{"hidden_size": 512, "hidden_act": "relu", "norm_eps": 1e-05, "weight_decay": 0.05}
Each number is 128 + 32 x the weight over its row's rms, rounded and kept within 0 to 255. Layers, rows and columns count from 0. Numbers have three digits each. The size before them is the row's rms in percent of the matrix's.

# up: layer 9 MLP up, 4096x512, rms 0.178, rows 3464-3476, columns 0-255
# down: layer 9 MLP down (transposed), 4096x512, rms 0.179, rows 3464-3475, columns 0-255
up3464 088:132124110098123166157183125075141163144118118123121095117176112150143168133160096085150128119080059115133103212089099140111167088119123087097080110096110081148173116126128148121075146147132120140087169060048140162097159126113159147147114138133122123165130137135119175137134099110105092153121141164185142128136104073090119048095129148113163170171148167124115114152138155177119176151082124157177161072107142167034138109161150159085116136165090131169090089131147060209144164060134110121141113138103111078112164100111149069184104159113180158096148144125139149133093117161110132163111151126124172132122118086091175133145087111141164083089115171124102116157108123136103125134144132142156099104140184126071128168105137120098162109152050090125074114120122082161123100097059124
down3464 090:133128178221171146106071107097112135101134180132160118119089169197171146172133180118109103139115145181194179113153138061133111149093141138161155113144119082069099195092185127131121086143143131129133146094181164153122166111146092122121124127134130149084160079151189118158226060117105154118161117090083147163093100125136135135139102144131138168153123126123147126142080129092141121105168160138043101164117128157128123127118147125123114143144107132135113134115113101131095114148179132103079112175096128084082158119141100153147108085137111133100155120149133088131089136106111127085178135137135136165106148181182141109112135090153124126128135136132099169087075151123144107139119201092097151094095088173110076053114079087123117165184184115162160111184181089097117205078180126
up3465 089:131093138125103171120089132137075107117209138132143104125094123072176179160125148131127092030135197115162178080114102113143184151167112140033122171100129142128104112106144140153137159143116121113074115152144128146131156096112088135117105157062197141149147129133081095139109122086106154081111113166154131155124092101134106109120131181134151092108116151105144099041121123118100127133149133104110088144152129066127154156173166067238133120101133108112136182081161177111129145151156133101142131192094156119121101105147090068109092152154153153102033168119075129082068103159160176099167182197103150146124097154069138123158120159116127160161137113142212083132090101173214114170147115081049145121097154148088098139135172137171105091116144152172147106115134061086078137092131087
down3465 101:128089151149218116139194128151125138082091099115101104135083162200082106140126104108108193111125172116102080145104131113139143183139147175106086088134149099090165122141119084132146198078149133171117081125177128115132102172173175096181153070124134135165144171134096111164117124161103092093194171075178162168194104095135139134120121160123159105132198125141162062124148125152161138139104139107163119078131132114138141159139096145111111133086083158105127139157103105104108147138107130118188107155105131088186155145192152183117174149142120121165126060128181136144147104185110108181119116121112062104103106168096128147157108080151135042111159149120108089084134050133135192147066135109109151111132122164116136124147110123152182132149140112105119158151175120201136138083148106
up3466 109:155156071138140077131131091123129069124172103133217166114107136201117103194174083121092123157139130137168104120129159154115147188142162106109122126123085155123093078113148106177179092113080161137179111078123132110131098168136114164135058141135146155171169107111143144093113099178169150153115124153093167196208081131154039186083121148139107132153131176148177107142136094097130156135146098079157102081168209122108148098133141122120151153135168085137161174129121094116166160196166102135148112093158145104096082166160111155168113157104161153087075105096079099110114081090122106065053128121132133154179142131124132146161139098132118137127137143160097147116114187134109189144114122121164193092088146163180092132137106150128133123142075113102187108129126127146077166170105143
down3466 103:149087193173083120166124103154162187169127164067111117128179102095096140098144156145211166142078122132140180124137106146166139105112083099098135146163147146113084168111101124139113131128113085129130113141183120121181190115049120116130158102118104100106117131162102149142141158101091081104177117130142156113063168121105201102115138093102077117052116136108140149101130176101118102112167137152116113157089097138153101179126098086104134139090079147125080080158133095183143107113073126147075117174085166110198182156075150095106115117162104144116133111086167099143178130189127107164151127145084113091134095112144161157087111153053127092117115109135169146195175088065185142152133133159135094111133111079105182204133138107153129141123142130178069134069104130129146101124112119
up3467 098:182117169138167136163136095150115115121105143175145124067146128105070097124086124151115120165131177143131177130106099101126190123177140175153085098111146100160159120153181141156129137195139118102073172162149130114102137101080156154131144103129122119117113126074086092101083093103130098073151123146065114137168128153046139128168106155120119102108042127161113163125118120107177122090166076152071146134173126158124210107130061124086144138098104142199116141187139127140143135089075076125151134111121083149106127169185134101157106170112135139139137130154134144162134138145127119096115120126159162184195161120158121134105100118179135081196174144117113095177144066185171179161102133112064098126177191117138119145198111078094177135074120115067126099120124124130158124129114115
down3467 105:121066053200190206163119157125168124099119151162118116132091108102085191137140131132125103148054075148150086184140124160159124160135157105091013123154133135118168154197127174101144086117116114129154145128156104163178148141161204138127153194173099101100138147120088094124142122095206121099084110081073114139129150144081137101119095105158124151074151129178167184148098167140112113100128110177082129133117192146121116099137185131100132129111107150114181123133154151120139119086107167157095147154095163085098129163141208125106123084102131134170109142138100134121088179147151136113090113206130138113104224177119153133120161095133086153129121094123155147195195114109100101122155129156117134126094160133177190094117112067134091149120190098099049090141070134175134126077141079
up3468 101:128170120093137144135110127056128176105174074184128124145165153154172173080131114130109091140149108101151124121134164102177109178119061171121165130137142154068172086101175117086123091099128146108146122106114128118163153095087106117117103157165164126163124145211141138106181134135096122124120109081069131180117148160132176135105179121128110148086074136168183177195046017147177133122078108111082123125139143119122138173104139159131122121114134127152073144110101114083139153105136143106153172108147100107146083078130128169102153120065140087124109184106098100159190123148221169136145101186143116142154103151161067155105132146085158036089138156157089121171090158122147160135112152145096135175151107106119089104132131129125113132111096093139117129133138076113133113166128080
down3468 099:125146161169152089131130122111132148127078139118066097113143091108157107163074151127175107133079135130105076118147097089078189094170131104181129119120113097179157099123205106119124085141109200118095151140097085106114101125101140132133143146134195150109141160065154164118119122160164130149176165111199140134131183168124168106192114133120151127132128107129100126143132133103140136139069125175100082084111100100151074111187085131136185094145122172131152218143200172197142166186091099113093101144070090110131121127087112165123101167190104144151133119134124205164110149138127144055169114144135104052098154135106131082150139140170137190096157132104082110132156164154138083123141162115119084154104144136155148171110121155149119192163112221127078106089135190133056164137129114
up3469 098:126112087166105119073087177140092190125132151123133112128129065103097139103137096133124217082153138094134153169131143163088200156092126163126113067127095125145108106084140145123158083207116149012105172153133105139111079152173139140186090124136116152121146124145130084169171129181128092179129182127121114125101128072145086092164039098101133128144073123098136166066194122067106132134111132122105137143103122109162120111151136150145116108176040199116113115121092137124100151104166117101130171181086136121092120167198077124116100124114104105137149142150178148118186108147215109125117105166142142121133121143084153076147100178135144125115145094102117113118110095068169126145146110156151145079096110097137172122114156201135097145133131072138118096129174116110118092110075188
down3469 099:098095105124150150147091203110146139116119139161097155144060166132135128124137164151139068117148215075125079119173095080197108145216127138147107099146150179086109171165095151061184152116147110146152151072169206080088117137132132105168086105104128113119077148128133159149097100107135170173103173196188138129125132123110105069065113142150110106134137148146132157130099165119068107162181135083105104099092133150120181088115122116124206133195143147141156124152118185114202140091142140120141079114107075192145146209088138081140135111108131157140131139073113094143119120126079061137134112107151155072086135093069153152162123036139168152093155175174111069096104095115129128128078093157123117170149076091130110136101104117115156122105123109183137138124145135189129162080142127
up3470 096:143140109123121177111096103176185193145151139067121167128086161122158151159134102125100112097136130149135088132105174162134151127103131124180173119160131132127123107119114160139169127148134100189123176114152097116147111155073025130090083119043136075109119130122122109133122092104165143144106106102060109182183138102102160098130154083075180200159104053094169105125103133110126124155124154126173160057165146112141167104144195114102166102099140102153128105144098198117120160085160137111186186141131121121107123110147146130067125081094155062162110174119108142133196128127115130110126180075143067129049149164161149113140099070123196142168085132161108118159139146108135075112144178133121125067137082157080115149112091095132133086141131108122115078118135134121120173166112118
down3470 099:114142150133112144128087125176131120179118086153144129162097134133085078148131171123115132129127123184167165131145159123094098150144098142061110119102091093100132129119073083182141161118104128092101114068128120085129121164186155165091115122162161041107135064119190160090156132132167145176138168153126112187159143149099126109065130173154179140126137128124128158067173075157128141066099146097149125125167143179096160155183140095156108146097135128113070078101147170117126112181207109108105121117126091108142026103146129164138105154105177146122121118178131128100109111067117147109212091136194108159063127173117101075138179125160144164110100100129180098065140235165134167062131137091132115152148155102150103156098171127146167133161090169145128111124123100155124159147068105
up3471 110:165189148142088148098114157163129117170147173129096164098099071120126169102169115076102122121105131148102132121136102169139111154118119140137140022109140188131122203122110108123161108154162149076156177148143159161140122102116108081126071181131120125145147110096140137121160053126098072110084158146094101162140099138095111122127166153122149160138109124118120172212121156209123123136150129132104142164156133125090138162093147192046035218132121156164119156087118180180200133121168150148085122143128090120168222122137131120105139104127159130129117151184166175130130041171131149139087115096084092158182124159098174119135131076092135137150189119156144109121120135110138109112100129099160124068106186209135172093137137128115093125139132130061103103104112116153128139115135119
down3471 107:087135173167112130157142129104111165170162133093157124173091081137129109152157131067141083171134165122143148116145125168137147156141175108116131127113155122105119194086146091136153222160142106109151147175169186151117145126150094099119136159104119131131106136103146133180126056141105108167166117126119137081128114147120124123126175129121124135131124166126058103182136183156074078125092100134120133123084129137159140116175097103181172150107150146175143151073118102119132118092173122175121124095059168087109181094132139053160087028172169162111171115123160135108137120125082085128110097174075171088153094168117150188187115098160089093085110147096187089153133137143060141090140104146104107139091201162103184174175152115138133102142069120158140102150193165113139110046146105
up3472 099:080095120099153126131140157134070162139119142085136132141156135148122072104160105094130115153151188145204114075172104157149136142162085136146068089153091150151113156144142084112100103112130131132109135152143196157099106100072089094141126193120099158125145180197123111141182136158075112157150128150211094046101139112149111150105128131164148119120054137141136088104107129104103134136105168151147147076158162115139075029120119086083126173126105181135182140111108121126138131106206102089116107126081138150154127104137141100146115176062145115097115142065098120141167116103140116081137057136151117139147103100104173136162123073093128118145075127061115068084174163150093143163147177149130116135135138169125138115102131129131139121115120168122185140122139113149099091088147083
down3472 095:097130100129146141157157132090089120096133118172126115167217088139102152104158093185126068131107201178145117144137106183181133139199153129125091113158129124128190155129131119110127130123097138182093132190062141134136123065143187121096133103143144080145109173063108111112118090099084110116135151098142180155165157132167171133087149100149151125115121172089207137130186159112160130142116117112121103100114178087143157159179163149177075115147118115128129163145089181143153149116176135171103103090118064125073142123165103141056144181118131136150147126119074096181122136149155202146103170128100171171066107131081116109106189108110125092114102075158098164175150097119123133098121112140105155078122148099138119102150132131118106109135085095128123071159106137113151139102118137
up3473 099:122103156140127140122164153096111169137149175131124159144193097061185132105198093106131153152117140108100196121120165122114178170112169173100101138096139135126098092092175083174110120159101125162125145120166120038174087113089116100047176152175119061210136108137143083159122136131080070130114088094111133127104145172077095139137126067132165161121123110181107124124173142097131138149174104112199112150112130133099139114112105122100156131111139155154067097141148126140166135140154156128144107113134199090104146171079077132155113102105128153097100109111124121152155179117131131139163129139068120160177092114110156132124142096120090165082099144139123156146113142095117124193109097183164135100109124089158146113127109123144127132122077158152136096213109141138150127071075155
down3473 095:208092107138112147185104091138193106236125152153113125099064188119110127104121081133114094172172130174197097085074121126127032128102105131106120158167121123119126140159136173111141134112175150123147080115162164119112160113165124113101073119095109074108094146085109095134114153113124120107124141143144143156186104129107216151159170154178140178123121148131117144089133165133116166133107182141138053136121119177167159089131163133118129150163112136106149174092127136178124090188129134133126129142150122130135162115177138192169106116192167108131211149136137064150079137125179135125128176139137138102146180106169128060126082144135135107139178086165126137123106099158200128092110101179074143128093158159110082112126073110109152136215103093135131114136096106085157073061143120
up3474 096:144157128089135143080108135160124129135098153141202055125085079117101142152162103098057075160120096144135107178139122138145130153132094123184130124216133137155136149106148209178114129135184083094120168145159131104080102143127134100079150092131141116103112061141159136130155153136103081081093133124168072119137141155104120148126173045159144180113174176139126183140063139161141150123139172134223111143076175131024171079162114153144137162162147131072148115118127172094162063119117172103153120157147130093134131166143147082117085131136079106086151112121129123126153098166171131120122145131118126123150171142138119141080134071108132181142153132100131142184088092177126104170104155129125139070175125117099164155169085119153153070118118118128121158114124149052146131127142116
down3474 105:108104111100141112130115193122156172121146175186159129202149124075125183170093120107099138123064173164113182110154107102138121134090068138091190136102187089142159111045111123098125116088113165151094131161095134137099091168140104116136095183141076137075164160099118145123132144136150136136121171094124216132106186161093094137124143099147155055147166216055171060148133114088150151175091119131165151168139162175127162112132124163137107130101180155126110133136081103084141083144166104168110174072100166131193096141165121106103114101135172107080126136099088075133141100164119134044134158096175083104141200129161147150176092141132166111162121133117121105190152168163139164133127141161091151159091171126154146135150109065131146118147095185118125142118095127095122147143085118
up3475 100:109091157134093157092076135109177092139217154138149199121113124164113142091165111083081108166119143145108121158133168142122171151177106165149129195156097104133123104100118176150171087133094127122163077089130130141087189173129131071091101137151081081113063149095098174097118137128069161100081149122162090116129214159158150091139207143102129163096113089127089158120092133141128138088125094101105132141158125191166092097147204146065142115122163092153113167160156142164157183135125115162100197184143141148130142187160118151145045143118124146144110061109145121091125120091085120147097122073094168127184155115129146130108149075129176141084152188117108115100128122112092180067107185143153133065172123115126124065105135136122143129102092036132115151165157192182113110104100099
down3475 097:121132119114132079160188142098126147107189188117123134131127105141149125180131123154145094095148103058089152071122150094100135167073153181090145128123093155136095140103098094084098142123161225147164142104112131116174093110143134086086083118071170090166141147118062123098182141091116136149124175095145133132085219138126158105106138124146164128111172164108130110153090158107169129136111158158093163164158109209145086171160143062141066123074137111130115115121128154160082143083143126144156112184139117161151192091143107106119113126111100082169107126132124102112105114073142143087090079150086163090148117122091120115178136157170146158199152039123144105159134103120056091117148156139110140157150151148136185115138092167175136120173178086127132104158070113158112113194090145
up3476 104:120127120117065117094123155102108115165104106105142093109111097125131117060145168049158104056178147140099125203152093149076093129109098096124125141122126140108092170137169135158132101138154102147154141116153146131081119190118114111121111098138131121151093097137109107196139113146116069097099089122155115115104062134110120123085151116109145121101077144088126155137140128149094133168098175138131112127170157116141140150125142108143154139154180191120170109099106115104133079101121103128126141118161105071161127197121077202168140102184120119157100159121139075096148135109123177100158195138157160095096148152181147110139175087128103130122170130072092190160170122090152152146134095093080071096078062122130170151132126135183138089128094094135155132131111085104140119125062142